{
  "num_attention_heads": 4,
  "head_dim": 64,
  "vocab_size": 2048,
  "positions": "rope",
  "rope_fraction": 1.0,
  "init_std_down": 0.00254,
  "schedule": "wsd",
  "decay_fraction": 0.877,
  "batch_tokens": [32768, 65536, 98304],
  "max_seq_len": 512,
  "dataset": "wikipedia_en"
}
Each number is 200 + 20 x the weight over its row's rms, rounded and kept within 0 to 999. Layers, rows and columns count from 0. The size before them is the row's rms in percent of the matrix's.

# layer 5 MLP down (transposed), 896x224, rms 0.0599, rows 649-690, columns 168-223
105,215,192,180,252,200,187,199,200,208,232,196,199,161,167,197,180,193,226,213,205,194,190,179,220,224,216,195,207,194,212,194,265,189,238,202,155,201,205,207,163,197,162,194,189,176,178,196,230,229,145,211,164,195,226,230,187
098,217,188,195,246,202,200,193,208,231,230,182,198,216,180,195,213,175,223,176,180,153,219,189,195,200,209,178,228,180,218,201,209,168,193,189,207,203,185,189,189,196,232,213,186,201,159,178,229,166,164,199,217,180,219,191,192
109,192,202,209,232,206,210,223,212,188,180,193,181,181,217,162,218,206,177,152,222,171,240,214,186,197,219,199,203,204,199,204,239,213,175,177,209,222,216,208,201,159,177,179,197,219,198,204,186,208,184,200,189,206,179,195,188
094,211,176,190,227,200,181,210,173,178,196,164,231,254,217,241,213,192,204,191,218,179,204,207,206,214,236,212,183,169,201,182,214,216,198,197,242,200,201,201,191,230,225,203,200,204,215,212,200,211,182,148,226,204,192,201,205
095,201,234,209,177,221,179,195,212,161,244,186,187,201,199,217,221,181,179,186,161,213,202,201,231,215,203,220,205,227,218,221,200,211,212,252,217,152,191,193,202,205,218,203,223,218,194,196,239,210,168,210,193,208,177,210,210
099,173,197,227,185,204,187,158,189,188,182,195,180,204,215,203,210,225,213,215,187,216,177,201,202,185,144,163,206,209,169,209,229,179,171,140,189,209,212,230,203,208,198,217,227,180,233,238,206,193,170,181,204,205,208,206,223
097,224,216,213,177,211,255,236,199,210,221,168,223,186,174,239,178,200,227,225,188,199,215,187,209,206,194,215,196,194,180,168,201,194,209,219,203,211,201,163,204,218,178,206,198,190,207,195,174,188,221,215,210,203,193,195,233
101,163,194,224,190,224,224,163,181,204,174,189,186,177,183,188,193,241,173,228,196,225,208,226,183,192,180,216,207,196,181,187,221,196,203,148,188,194,202,225,217,208,219,197,194,160,208,207,195,185,201,182,182,225,177,189,228
108,221,214,196,165,210,208,203,199,195,200,184,213,224,224,195,191,219,187,204,204,149,195,163,213,226,203,190,214,197,191,200,205,190,182,204,202,191,173,180,189,208,199,206,207,207,197,162,206,208,218,167,211,236,172,222,160
102,183,192,201,198,184,184,216,173,227,181,216,205,206,174,138,206,191,193,205,186,213,214,221,204,165,185,162,220,223,205,214,197,211,227,184,184,225,210,173,196,211,208,161,222,227,220,202,191,210,191,212,209,154,187,247,178
094,177,170,197,188,178,213,215,190,187,188,224,192,194,221,183,198,187,210,204,188,204,191,201,204,208,199,201,185,188,193,191,180,187,157,233,200,217,199,190,163,192,194,201,204,178,222,210,234,219,202,248,213,187,217,202,198
104,208,234,192,189,208,221,210,212,213,191,216,209,239,214,200,221,190,205,213,197,203,219,208,200,190,219,216,203,176,198,221,198,245,237,166,186,209,189,204,222,149,213,204,212,176,258,230,187,192,175,211,229,212,197,163,210
105,218,191,210,176,209,191,203,210,212,187,199,187,208,205,152,232,194,179,208,173,212,195,205,219,169,202,209,212,199,204,177,225,206,216,169,214,191,184,194,215,225,179,200,195,220,194,245,201,191,198,188,170,198,228,197,206
100,239,213,213,207,202,207,201,172,155,201,197,223,214,179,185,170,212,192,227,200,180,205,218,173,189,178,216,224,207,192,221,189,193,210,194,191,202,221,219,191,193,193,192,189,210,195,176,185,224,221,199,213,225,198,207,198
096,203,199,193,222,213,182,188,212,186,188,202,213,199,237,192,216,223,190,184,211,220,179,213,228,175,219,206,223,196,211,188,190,172,214,234,154,215,229,191,214,186,198,196,196,163,169,190,201,234,189,170,208,196,180,227,185
106,218,221,195,169,233,208,236,179,210,218,202,225,226,171,181,218,226,199,185,179,216,222,205,218,207,235,202,182,180,225,208,164,208,202,222,217,208,192,170,172,197,176,186,160,213,218,212,236,210,199,162,189,210,227,198,170
098,235,227,209,209,223,227,207,207,181,215,186,220,218,176,169,229,181,197,204,174,169,208,193,200,189,216,187,199,244,192,222,183,190,178,282,196,213,189,147,193,195,202,169,215,197,169,205,185,211,207,176,198,186,199,199,201
109,194,210,232,182,204,212,177,185,206,218,237,214,197,220,203,192,197,212,221,191,229,219,221,237,184,215,170,217,206,169,195,198,196,192,199,188,203,225,176,194,206,228,211,170,160,214,179,166,203,217,182,190,205,215,211,222
104,246,165,158,224,198,194,219,220,206,184,221,176,225,195,212,178,178,205,242,216,171,188,211,182,168,208,220,201,199,222,229,169,182,221,235,215,194,199,227,164,182,221,206,194,198,177,188,211,213,213,198,207,229,183,185,205
105,180,206,230,194,215,233,182,202,195,173,170,228,220,242,187,189,222,215,213,166,177,232,234,229,188,177,199,181,221,214,206,175,193,205,200,213,203,212,227,193,208,220,219,251,193,220,174,226,179,185,197,234,169,204,238,190
100,238,217,187,179,199,188,178,199,200,186,203,213,173,203,193,203,173,202,228,213,187,213,181,232,216,240,241,201,206,188,187,177,159,174,221,192,207,218,194,180,163,179,170,201,206,234,188,217,231,231,210,204,195,200,219,211
105,222,180,200,190,184,201,179,199,170,195,223,220,185,252,179,203,184,205,184,187,160,209,235,207,237,239,203,179,191,197,152,207,196,195,187,192,209,226,199,220,198,203,221,199,215,205,196,166,185,231,184,180,210,195,191,139
108,218,217,192,201,209,179,225,216,211,211,249,189,215,193,170,205,220,156,206,201,171,201,219,210,216,156,179,216,210,200,193,183,207,216,224,206,189,215,220,194,187,196,188,213,175,179,207,222,216,197,194,196,185,200,167,168
095,201,198,199,211,181,187,179,204,209,207,200,202,222,167,192,221,202,199,204,183,204,201,197,202,185,260,163,211,203,194,180,202,199,212,245,216,200,188,201,216,150,181,158,184,220,211,246,195,219,228,195,218,209,188,213,174
104,172,211,201,192,193,219,185,173,209,215,219,203,186,165,203,222,212,209,201,217,180,217,219,195,213,149,206,196,203,190,224,189,199,180,177,188,216,192,234,226,208,197,210,232,221,209,194,192,200,192,221,203,204,194,225,228
104,165,227,199,227,226,200,207,222,158,213,208,188,207,222,210,175,217,214,216,220,198,209,188,191,165,219,199,184,174,218,191,209,197,192,179,226,165,184,203,218,223,206,219,210,220,213,244,202,233,197,201,215,212,198,206,163
104,195,179,189,204,170,198,197,223,231,176,202,184,185,224,207,197,201,206,231,229,175,204,205,201,196,192,205,219,184,203,205,177,184,182,201,189,203,200,177,238,212,224,168,200,196,219,215,188,168,191,184,237,224,220,204,191
102,234,166,186,204,203,177,204,202,174,193,208,195,195,189,210,214,206,188,212,207,228,199,202,219,185,246,234,194,213,238,182,236,192,202,205,253,179,235,222,186,210,192,182,156,197,232,168,178,199,198,218,232,209,228,223,230
096,215,201,234,222,250,235,198,227,195,203,206,232,220,214,185,179,214,189,176,146,209,246,221,186,180,216,193,210,188,188,185,245,177,172,227,220,226,204,229,179,173,215,175,194,191,203,226,240,206,205,215,208,194,180,183,207
103,177,172,177,187,222,177,186,229,197,180,238,190,239,184,206,216,201,181,187,181,221,192,212,228,200,183,228,206,183,175,223,193,216,199,150,210,211,164,199,201,178,203,203,220,165,196,211,207,184,202,217,208,197,184,183,181
103,222,218,201,179,190,182,211,214,243,186,197,219,220,224,178,197,213,208,239,196,207,204,156,191,213,199,236,210,181,203,200,191,187,187,183,230,250,169,194,185,202,175,210,202,187,210,171,226,188,206,193,203,217,217,226,180
101,185,194,201,203,181,204,205,242,221,195,186,216,240,201,213,201,181,190,203,200,185,162,170,218,201,186,220,223,190,198,218,213,156,195,169,180,185,194,196,235,173,170,223,181,172,207,213,203,229,202,233,184,222,201,174,176
101,194,205,183,199,178,214,210,224,171,197,222,191,196,178,198,212,191,222,191,163,209,184,220,187,194,188,228,188,229,234,200,221,213,206,213,174,181,196,206,183,227,202,188,224,210,177,192,189,193,164,195,240,167,187,203,161
091,207,191,195,216,196,210,224,224,187,217,207,234,165,193,164,212,180,230,170,194,173,208,197,238,187,182,191,197,219,186,197,180,203,178,139,193,193,196,198,201,193,182,235,197,236,207,193,218,186,175,227,188,206,176,188,187
097,206,191,198,193,213,181,199,202,165,185,191,215,236,215,191,236,179,212,222,220,202,205,203,177,211,146,172,173,219,188,195,205,215,213,214,191,203,203,207,189,215,187,242,204,215,195,182,190,213,202,153,150,187,184,257,204
103,159,186,181,197,188,193,198,163,180,206,181,197,193,238,187,178,224,202,185,196,242,181,217,183,222,169,178,213,216,197,187,219,193,182,242,188,153,201,224,173,200,197,211,220,159,166,156,202,202,181,201,211,215,182,230,170
099,160,202,235,162,174,198,239,185,201,238,208,176,132,223,205,193,210,189,202,179,197,223,203,171,171,199,196,190,211,201,163,202,197,229,170,190,199,164,217,226,183,204,196,203,186,194,210,162,148,177,186,178,189,213,212,203
102,195,176,221,172,211,193,170,210,228,208,243,177,240,221,196,205,216,206,229,208,187,216,203,220,160,217,241,201,198,191,206,258,196,183,220,205,205,193,220,205,181,236,203,194,182,207,208,145,180,199,186,178,167,155,203,194
099,189,199,190,186,217,173,186,212,172,167,205,203,217,215,211,185,188,186,208,191,201,185,241,208,224,168,237,228,206,171,166,204,243,179,185,208,194,188,238,203,208,193,173,187,187,206,202,196,185,205,189,172,232,211,225,190
095,197,219,215,222,178,196,153,191,221,210,229,194,165,202,215,179,208,180,205,194,192,203,229,189,202,172,223,237,179,186,189,201,210,192,252,200,219,221,205,164,228,204,196,207,199,178,200,205,188,189,233,203,217,217,261,192
100,194,186,200,226,224,182,221,176,180,216,233,230,188,182,211,193,186,198,198,227,239,242,187,168,181,180,222,200,195,214,224,222,144,169,199,214,206,239,212,188,147,192,183,188,210,199,160,215,223,217,196,195,217,194,176,208
105,215,213,213,180,176,228,149,187,170,217,227,190,219,195,208,246,238,184,178,203,199,202,179,189,183,210,229,198,220,236,188,241,247,197,203,188,188,201,202,195,197,176,181,200,224,207,227,204,184,205,182,180,181,198,183,210
# layer 5 MLP gate, 896x224, rms 0.114, rows 650-691, columns 168-223
104,199,173,214,199,208,213,180,239,210,237,185,224,220,198,209,179,222,194,207,213,166,216,193,243,175,209,193,190,205,226,209,215,217,206,178,218,218,149,209,197,213,211,189,231,183,199,192,189,172,183,182,185,206,224,192,201
107,194,181,188,208,212,202,181,213,164,208,190,187,192,191,182,192,213,212,196,183,168,178,198,217,180,220,214,230,214,206,204,199,223,226,172,180,199,170,187,199,214,190,188,196,230,205,217,212,186,185,185,195,205,216,198,179
092,199,174,206,246,197,149,204,203,188,210,180,228,200,185,203,223,168,203,160,196,199,211,211,209,206,233,231,199,197,187,184,193,197,167,204,225,179,205,237,204,217,230,208,195,208,209,196,212,201,182,158,187,203,205,186,223
096,190,210,197,216,204,203,189,184,205,209,198,183,204,204,192,186,207,242,200,206,180,194,187,200,197,214,183,178,181,183,207,180,210,192,168,193,174,202,176,212,233,234,215,205,212,186,206,212,222,180,229,154,203,206,215,190
100,217,174,200,208,225,198,186,237,196,186,246,192,173,175,180,226,211,199,230,194,220,191,180,186,169,205,197,172,203,230,195,188,230,153,221,230,216,214,227,217,211,192,148,203,178,209,174,197,194,191,188,218,218,210,201,175
100,208,199,172,196,240,156,231,187,171,226,236,184,230,219,201,212,208,204,171,202,183,240,181,176,205,154,182,187,228,200,207,200,219,191,168,226,195,219,221,201,198,193,198,187,180,153,192,209,216,163,155,218,167,205,235,196
103,187,219,190,191,194,207,224,226,191,190,175,198,188,207,215,219,189,177,156,170,193,233,181,184,201,210,212,213,165,182,244,184,238,199,179,208,211,201,216,221,214,195,237,196,227,195,199,202,177,170,236,200,182,192,200,196
099,202,213,213,205,175,210,202,204,164,192,193,190,159,200,174,212,214,193,177,209,205,218,204,207,142,179,214,172,193,190,195,190,222,166,202,221,218,183,188,212,217,214,186,200,182,189,210,226,220,215,170,215,210,164,178,196
101,221,212,180,186,216,202,179,199,174,181,212,205,204,156,200,160,208,194,200,219,191,210,212,183,171,210,205,162,194,185,228,191,232,191,208,238,201,171,205,212,216,222,192,203,188,203,216,208,213,220,199,174,190,222,186,186
098,169,255,161,195,213,195,201,196,185,186,187,182,179,197,204,193,199,197,196,197,198,196,193,178,192,210,200,235,199,195,238,215,210,193,184,226,173,180,174,196,188,203,182,185,218,179,203,210,196,186,189,197,200,184,213,168
107,230,189,208,222,201,203,239,202,256,196,201,240,217,208,224,191,211,180,186,190,200,199,186,160,193,181,203,208,225,191,224,192,199,194,188,216,194,181,187,183,233,234,198,198,207,205,204,213,187,172,208,214,175,206,223,185
097,230,217,152,198,172,167,201,220,185,219,179,222,206,233,191,163,237,214,199,208,177,221,219,194,213,144,191,213,235,212,232,213,182,198,187,214,202,179,175,182,218,229,208,226,185,191,215,181,215,198,203,213,204,177,213,190
090,185,189,217,192,199,191,205,182,185,192,184,232,211,210,200,181,198,178,187,217,208,199,231,196,186,228,214,215,175,216,219,190,202,207,195,199,209,163,207,213,213,170,201,213,205,219,213,188,211,189,169,192,189,212,231,219
097,218,201,182,202,164,188,226,178,179,206,198,222,202,219,200,202,200,202,177,197,214,189,232,242,205,164,197,222,226,209,217,216,211,209,239,199,201,208,214,187,185,182,203,176,191,217,213,180,231,171,244,188,221,184,156,201
102,166,227,211,159,197,199,237,218,174,224,176,204,191,216,183,226,196,184,207,211,211,214,250,223,197,189,214,230,210,182,197,226,157,210,185,193,196,197,252,209,179,222,226,235,175,214,188,238,169,161,208,224,197,170,171,206
091,193,202,187,198,188,201,222,223,228,226,183,211,190,230,196,209,206,228,176,221,190,172,181,224,180,223,214,210,223,184,171,186,174,204,171,222,213,147,212,187,207,191,191,180,196,161,216,223,237,169,181,215,192,221,215,218
109,194,227,187,213,195,183,209,184,206,158,176,200,176,194,190,219,221,220,197,199,189,186,205,216,189,213,197,205,183,233,191,173,201,197,157,189,210,195,230,207,192,145,216,199,191,199,185,165,209,180,188,215,173,185,179,221
096,201,194,184,233,212,197,200,181,198,239,198,182,199,153,177,209,191,148,210,177,171,222,208,190,197,213,167,167,205,190,183,205,186,219,183,165,204,168,242,184,199,185,201,184,225,219,188,236,197,186,186,216,202,174,188,202
106,215,164,199,219,224,200,204,212,188,236,224,174,210,149,198,198,185,196,168,193,215,159,217,202,190,179,164,155,221,198,166,195,222,199,195,204,186,191,178,183,218,182,187,201,202,222,202,193,216,178,198,183,189,181,198,206
096,199,216,219,198,189,213,203,185,216,186,194,200,203,189,186,214,195,210,180,265,205,210,196,213,155,192,187,175,183,227,166,196,248,183,172,197,254,185,171,226,230,202,184,201,193,190,229,229,218,202,222,202,185,203,190,218
104,180,170,216,186,186,233,189,188,196,154,207,205,214,231,193,213,207,196,207,213,218,222,197,168,167,214,200,211,201,193,188,196,212,190,192,189,172,205,179,196,222,168,188,208,183,190,218,227,187,185,197,209,201,193,223,192
106,167,174,210,203,214,244,212,197,240,167,161,222,201,202,210,225,195,195,221,169,227,237,163,193,215,173,187,181,185,185,208,182,191,213,198,188,233,203,201,204,207,210,204,171,160,192,202,188,208,145,254,191,182,215,203,187
103,189,209,208,211,179,239,194,226,157,139,179,220,166,210,192,182,220,203,218,187,182,232,205,219,179,188,193,194,193,170,200,223,189,201,222,205,189,197,189,189,192,211,213,197,197,191,213,170,220,190,201,217,204,151,221,198
096,177,230,206,204,215,206,223,218,176,189,195,204,187,194,158,230,170,209,183,186,197,201,229,228,207,186,199,161,206,182,174,208,194,207,191,198,193,230,193,221,160,194,196,186,172,191,182,201,190,186,185,227,174,214,219,210
099,244,180,219,195,193,191,195,211,219,204,235,209,178,187,191,177,221,177,198,221,187,228,236,202,218,210,216,229,196,192,195,205,164,218,218,215,187,216,199,193,203,191,206,193,190,176,195,224,168,222,245,184,183,186,160,248
105,223,244,188,159,199,214,203,199,195,193,180,205,192,175,215,217,220,195,179,224,224,236,233,205,221,200,205,188,208,194,173,207,246,216,205,204,206,196,193,200,226,182,215,207,179,219,215,189,185,203,203,181,243,199,188,203
104,183,216,206,191,198,220,234,196,186,162,174,206,186,185,185,192,194,191,197,238,209,188,242,212,206,192,213,188,174,213,223,207,193,203,217,185,192,207,164,226,176,188,202,174,188,189,177,193,180,171,191,206,194,203,188,221
104,203,209,169,203,231,194,230,186,242,202,207,236,193,196,167,158,226,228,194,199,211,186,224,243,190,219,212,164,197,209,220,186,207,205,203,177,188,233,189,212,217,187,223,215,182,205,195,169,186,174,200,198,173,186,252,162
104,184,227,226,198,172,210,203,209,228,200,178,239,191,229,165,207,183,177,160,188,201,199,183,196,186,197,200,214,187,213,178,201,175,188,176,187,220,182,200,179,180,184,219,211,253,185,198,229,216,179,213,236,182,181,206,224
097,218,223,188,208,198,216,197,207,176,191,236,199,213,220,202,158,209,181,193,201,193,186,246,194,233,221,222,207,206,221,202,211,213,165,199,176,223,197,212,204,217,196,200,193,211,205,191,199,184,190,231,204,187,203,196,216
104,178,194,192,199,166,239,235,220,219,189,203,217,229,198,187,164,196,190,182,187,217,180,214,218,196,181,231,178,204,207,232,226,209,193,203,200,205,175,191,213,172,152,197,199,191,201,168,201,166,224,197,167,211,229,230,195
105,187,184,197,192,167,178,199,206,238,230,176,199,203,198,206,204,189,233,208,221,212,239,192,185,175,206,205,195,203,172,219,237,201,202,197,185,184,153,176,186,209,183,192,202,215,220,172,210,195,181,203,178,194,198,182,262
088,201,193,206,200,178,184,219,195,165,215,213,168,172,203,210,204,196,202,212,230,157,165,186,198,153,190,205,192,255,221,178,191,202,192,217,202,185,162,174,164,208,202,196,188,216,214,184,222,203,198,216,179,205,216,224,248
102,214,166,200,201,223,181,201,200,182,223,193,198,189,204,204,184,240,205,223,182,225,240,208,168,158,196,162,165,209,189,194,206,193,188,221,225,214,198,228,193,210,226,209,209,182,194,246,229,225,170,214,169,230,172,217,202
100,230,185,190,214,175,195,167,215,198,231,180,240,194,215,203,205,207,171,186,180,197,219,201,198,205,192,190,220,194,186,183,149,223,169,219,168,221,201,184,174,223,197,204,226,215,175,210,153,187,192,171,217,175,211,220,176
097,187,211,220,213,207,191,212,204,155,216,210,209,221,207,196,209,185,205,199,178,195,196,222,182,220,209,188,203,236,173,195,194,185,201,218,218,182,229,166,199,217,229,222,234,188,194,166,204,180,193,208,182,181,179,205,168
109,175,195,196,170,188,166,181,242,199,182,164,196,200,214,222,166,191,215,191,195,206,205,193,172,190,188,229,168,190,169,196,193,197,193,195,174,198,184,173,171,175,190,216,170,197,178,237,194,210,195,185,168,206,204,195,198
097,226,204,265,213,219,213,181,183,237,218,202,201,203,199,158,199,223,206,191,253,212,235,180,204,183,196,162,253,216,221,219,195,210,204,178,196,201,159,207,242,201,201,205,209,164,177,215,216,206,227,224,220,208,212,181,176
093,199,188,208,187,197,205,212,241,234,164,235,186,191,200,187,204,225,213,203,229,234,197,219,223,142,206,185,210,209,172,242,218,189,194,220,209,195,197,171,211,197,177,204,187,179,220,211,150,197,195,193,202,205,181,196,201
100,243,196,205,226,203,197,197,191,176,196,231,197,200,203,165,215,180,210,196,185,221,201,203,202,191,210,158,188,215,226,227,191,208,172,223,186,235,197,195,199,190,215,208,203,169,189,209,221,201,211,211,212,183,183,205,217
107,206,199,198,230,200,181,212,210,221,175,199,191,184,201,230,165,220,190,231,198,211,227,231,188,225,206,179,233,224,207,219,187,216,179,137,173,217,171,187,190,202,210,187,211,219,174,224,212,210,176,205,217,203,201,216,181
096,199,212,170,182,227,203,204,201,194,186,196,169,204,188,197,194,225,189,203,191,178,204,192,202,189,191,202,217,198,235,191,210,170,180,204,194,195,206,187,191,211,198,181,206,177,193,194,171,211,198,194,181,176,206,192,195
# layer 5 MLP up, 896x224, rms 0.122, rows 650-690, columns 168-223
103,206,234,169,211,217,188,170,150,195,187,190,209,219,208,209,188,198,195,206,193,182,213,169,179,200,190,155,221,152,206,176,211,213,198,200,216,185,174,195,183,250,187,187,218,162,203,210,193,220,190,219,237,186,198,209,222
107,215,166,187,180,208,193,198,197,186,203,186,214,188,190,197,201,222,205,236,198,208,218,218,229,177,211,211,189,195,204,194,203,227,175,203,224,221,215,192,194,215,191,218,216,172,199,201,195,233,198,243,228,222,197,218,191
087,186,227,240,200,188,216,205,198,191,199,184,202,202,191,159,199,285,208,216,167,180,183,211,234,187,205,222,201,196,204,185,210,187,178,207,198,205,203,195,208,216,242,211,193,192,166,196,224,147,163,204,236,185,190,212,212
096,220,202,188,245,182,198,181,220,182,178,206,202,208,189,185,175,211,214,177,215,181,208,201,210,173,193,212,201,177,202,197,189,196,179,207,163,216,210,212,222,212,196,207,220,162,208,194,164,184,190,207,199,205,192,196,166
098,190,218,213,207,195,200,200,173,184,211,195,197,196,215,205,223,195,172,217,234,217,167,171,191,195,187,200,199,196,221,188,181,200,193,164,213,233,212,161,208,191,191,214,177,180,208,173,208,178,212,198,208,166,202,235,161
097,198,177,174,199,199,187,177,226,176,185,172,208,202,187,200,193,163,165,214,235,174,213,218,171,160,189,185,202,190,214,205,237,215,186,245,192,231,181,206,201,190,216,186,190,196,218,184,172,195,185,216,179,221,203,176,185
101,170,187,180,193,206,214,196,227,218,200,199,194,186,170,230,198,213,136,176,214,197,203,209,203,218,199,178,201,203,219,188,189,153,221,167,215,213,200,194,195,176,179,210,216,180,176,197,231,203,235,231,229,241,176,189,198
105,199,189,199,199,188,211,187,220,204,218,220,193,203,239,189,228,185,206,172,218,236,180,206,197,225,196,202,216,244,211,220,185,224,210,200,190,185,231,208,208,169,175,219,171,194,225,191,221,187,223,178,215,177,190,231,186
106,210,213,199,242,215,188,207,176,243,190,167,192,182,226,196,190,194,193,175,228,195,171,219,191,215,230,219,202,180,175,204,201,191,235,147,191,226,182,199,192,196,203,237,189,186,158,165,232,219,197,175,196,179,174,183,194
093,212,190,146,200,203,214,209,179,211,201,211,203,236,180,215,218,156,191,218,219,230,212,191,168,204,179,180,189,227,203,216,194,236,172,219,191,208,200,191,185,192,213,211,226,239,199,198,197,184,220,172,205,207,202,211,202
106,188,205,185,212,207,197,206,200,207,188,218,176,203,164,145,206,167,233,194,165,198,197,230,194,209,191,186,168,211,231,212,187,182,208,168,221,242,202,197,202,145,174,221,198,195,202,220,171,171,218,170,234,194,220,206,189
099,190,222,211,187,202,208,194,220,194,200,200,194,195,210,174,212,188,186,206,176,175,195,192,195,228,203,211,236,210,227,181,171,198,196,206,223,180,194,213,201,189,212,184,216,200,202,184,203,246,226,206,203,238,191,222,194
095,175,181,203,178,202,195,213,198,193,193,206,213,185,190,205,212,202,177,197,195,197,175,187,143,168,201,191,261,213,184,166,200,199,211,194,192,195,218,226,158,194,217,194,223,158,201,188,174,199,177,206,180,199,200,234,189
093,227,211,202,192,208,217,226,218,181,199,234,227,211,162,211,200,188,197,188,226,205,220,191,197,209,183,184,185,202,176,195,190,206,231,179,184,199,237,189,181,231,199,206,218,211,206,190,193,202,180,236,181,184,184,177,195
110,207,239,209,161,214,216,234,199,196,213,169,152,163,176,181,191,224,173,217,195,182,180,218,240,170,208,189,201,228,199,189,245,181,226,205,211,202,197,177,238,197,180,208,183,199,172,238,204,189,172,169,190,171,213,190,178
093,181,159,191,173,206,186,214,165,160,222,179,210,182,194,213,182,205,203,195,211,216,173,198,199,213,158,205,175,183,161,207,191,202,227,164,194,157,192,280,193,215,228,208,220,206,189,174,231,197,184,221,220,219,188,194,187
109,200,216,217,219,174,196,196,204,223,197,160,185,219,175,175,138,198,201,237,196,183,220,218,200,169,195,200,208,197,219,204,219,204,224,223,214,192,206,220,214,207,206,201,206,190,182,210,208,226,223,198,220,200,167,207,165
102,169,173,196,194,159,174,170,208,187,210,213,211,195,193,195,202,203,194,219,197,221,215,240,193,225,204,197,197,188,182,218,206,218,171,222,209,207,156,181,193,198,198,225,173,210,172,227,190,222,200,219,197,203,206,211,179
106,219,190,203,204,202,220,217,203,178,177,196,179,240,189,203,215,199,208,201,221,207,212,197,177,186,167,196,197,188,200,165,226,241,180,223,205,201,177,218,188,197,166,179,197,182,162,195,210,195,212,202,215,226,211,214,202
096,174,205,175,187,203,192,195,200,224,214,218,170,192,221,205,193,188,179,172,205,236,189,172,250,203,150,193,195,171,205,211,190,185,186,219,182,202,130,179,170,227,206,219,165,218,171,212,181,150,210,236,202,195,194,164,227
102,194,205,186,199,211,202,203,193,221,174,235,200,181,148,213,173,215,221,188,232,181,157,189,226,179,199,223,208,169,204,227,221,178,184,229,186,180,225,212,189,220,221,202,165,204,193,210,201,195,199,214,216,183,226,206,214
104,179,201,213,165,240,186,185,199,217,205,194,190,221,187,195,182,227,160,212,216,204,216,220,210,193,154,174,193,195,185,201,172,188,205,159,199,173,186,243,198,243,220,211,191,183,214,181,228,198,227,217,173,205,191,174,243
096,198,209,206,189,187,190,214,183,154,198,193,180,206,177,200,206,221,228,128,207,168,221,184,202,210,198,190,193,209,239,214,195,201,187,229,221,193,203,205,198,215,246,192,194,184,169,191,170,182,192,160,189,209,193,208,176
101,197,204,191,192,216,225,218,222,192,187,194,196,189,206,225,192,201,181,188,176,231,174,198,210,230,175,218,194,186,203,194,210,221,227,206,196,193,222,213,179,195,218,206,150,186,202,196,205,215,208,185,207,157,199,235,215
102,206,203,249,221,199,202,214,175,216,212,210,175,226,181,161,183,246,187,227,199,200,168,198,201,221,206,221,227,178,238,180,171,192,215,180,208,183,224,223,176,217,199,179,167,223,224,224,206,225,208,199,187,194,163,213,197
107,184,222,201,204,207,169,179,198,186,225,185,240,168,208,187,204,221,210,224,254,183,220,206,223,220,178,222,183,164,164,186,179,215,221,213,225,187,200,181,220,187,187,180,210,205,210,177,229,228,192,217,177,212,216,244,206
101,223,212,241,211,199,219,230,170,185,199,202,212,193,199,171,195,146,190,186,174,210,200,214,225,192,192,234,172,228,173,217,203,230,213,203,213,225,205,222,180,229,215,215,231,216,209,224,208,244,194,253,195,188,215,181,194
097,216,209,177,197,216,187,192,160,175,213,188,185,217,222,198,196,182,198,208,212,191,200,189,186,217,215,178,212,199,193,176,218,226,219,151,217,202,196,182,232,191,229,200,182,207,197,187,160,212,249,202,186,205,255,196,207
101,224,188,179,186,176,202,226,203,191,198,187,167,195,196,203,199,186,213,214,169,256,190,221,227,207,190,178,202,212,184,177,227,188,236,222,205,191,161,179,199,174,203,179,154,193,216,190,199,205,215,186,161,207,184,185,202
094,208,188,174,165,199,199,211,186,177,173,192,214,214,204,172,190,193,242,213,203,212,197,226,220,189,219,173,161,196,187,202,209,208,229,188,185,170,223,149,188,184,191,237,222,196,171,211,181,206,191,221,186,200,208,189,202
102,209,202,171,198,203,219,202,210,180,207,213,195,200,177,199,175,212,203,214,218,222,252,221,242,195,197,237,215,207,157,210,184,219,181,171,192,217,187,192,207,175,174,161,206,224,252,194,212,199,214,189,207,207,175,205,201
108,234,198,194,197,204,212,191,209,208,207,224,215,186,174,169,207,169,259,192,187,190,208,152,184,190,193,189,185,193,166,208,236,183,225,206,182,187,206,201,166,199,186,187,199,228,202,218,184,196,221,220,198,160,184,255,167
091,239,194,204,214,178,172,194,192,216,197,186,187,227,197,208,170,183,145,266,230,184,202,222,204,215,188,199,228,235,238,199,190,179,208,195,193,195,152,160,178,192,197,183,210,191,204,201,174,223,225,216,190,233,187,198,230
098,233,219,189,167,198,209,210,176,210,209,157,181,203,211,208,177,210,195,194,193,220,215,191,166,197,181,215,186,217,255,182,196,218,196,216,239,169,213,183,241,187,178,180,187,185,185,207,200,207,200,227,188,217,177,221,163
102,198,209,207,186,171,211,198,205,185,176,251,248,206,199,183,208,143,149,209,179,230,188,219,175,198,198,217,196,168,200,204,225,202,241,214,181,175,207,197,208,238,193,189,183,213,185,222,244,185,188,178,180,177,195,191,223
097,243,155,196,173,170,185,202,195,211,186,160,177,201,188,169,203,191,210,223,230,206,197,186,222,223,213,191,218,200,201,209,219,207,159,153,215,198,191,217,198,204,166,223,230,216,179,204,189,218,196,200,187,219,206,181,191
106,174,201,190,199,209,214,214,213,184,198,177,185,208,167,190,195,202,210,165,172,231,195,189,203,192,198,199,181,219,202,207,223,214,208,197,194,228,211,198,213,211,205,193,213,207,206,177,183,196,176,198,205,215,216,172,221
098,226,234,203,218,239,181,202,207,185,200,197,188,188,203,182,201,187,190,154,214,198,164,227,189,192,193,182,186,203,201,177,210,163,183,207,203,209,211,200,215,178,191,207,202,182,237,224,202,227,226,207,196,193,207,211,197
094,217,202,208,191,230,228,207,175,206,219,182,192,214,229,186,238,230,192,167,212,187,188,167,208,232,239,193,218,224,213,210,210,207,153,196,220,181,197,220,210,193,191,205,168,154,185,222,165,200,209,206,185,181,199,179,199
097,174,215,169,209,199,220,190,220,219,206,180,198,221,187,184,208,196,191,165,196,188,218,177,190,172,226,198,205,186,237,189,189,200,184,193,247,174,158,199,213,213,219,241,223,219,182,209,189,203,194,199,178,208,157,195,172
101,228,201,179,183,171,220,183,221,213,171,170,217,207,197,181,154,205,205,187,167,235,222,182,195,181,230,210,190,209,221,167,194,228,210,246,207,205,181,174,218,223,172,200,191,196,162,176,227,200,182,180,216,206,192,199,214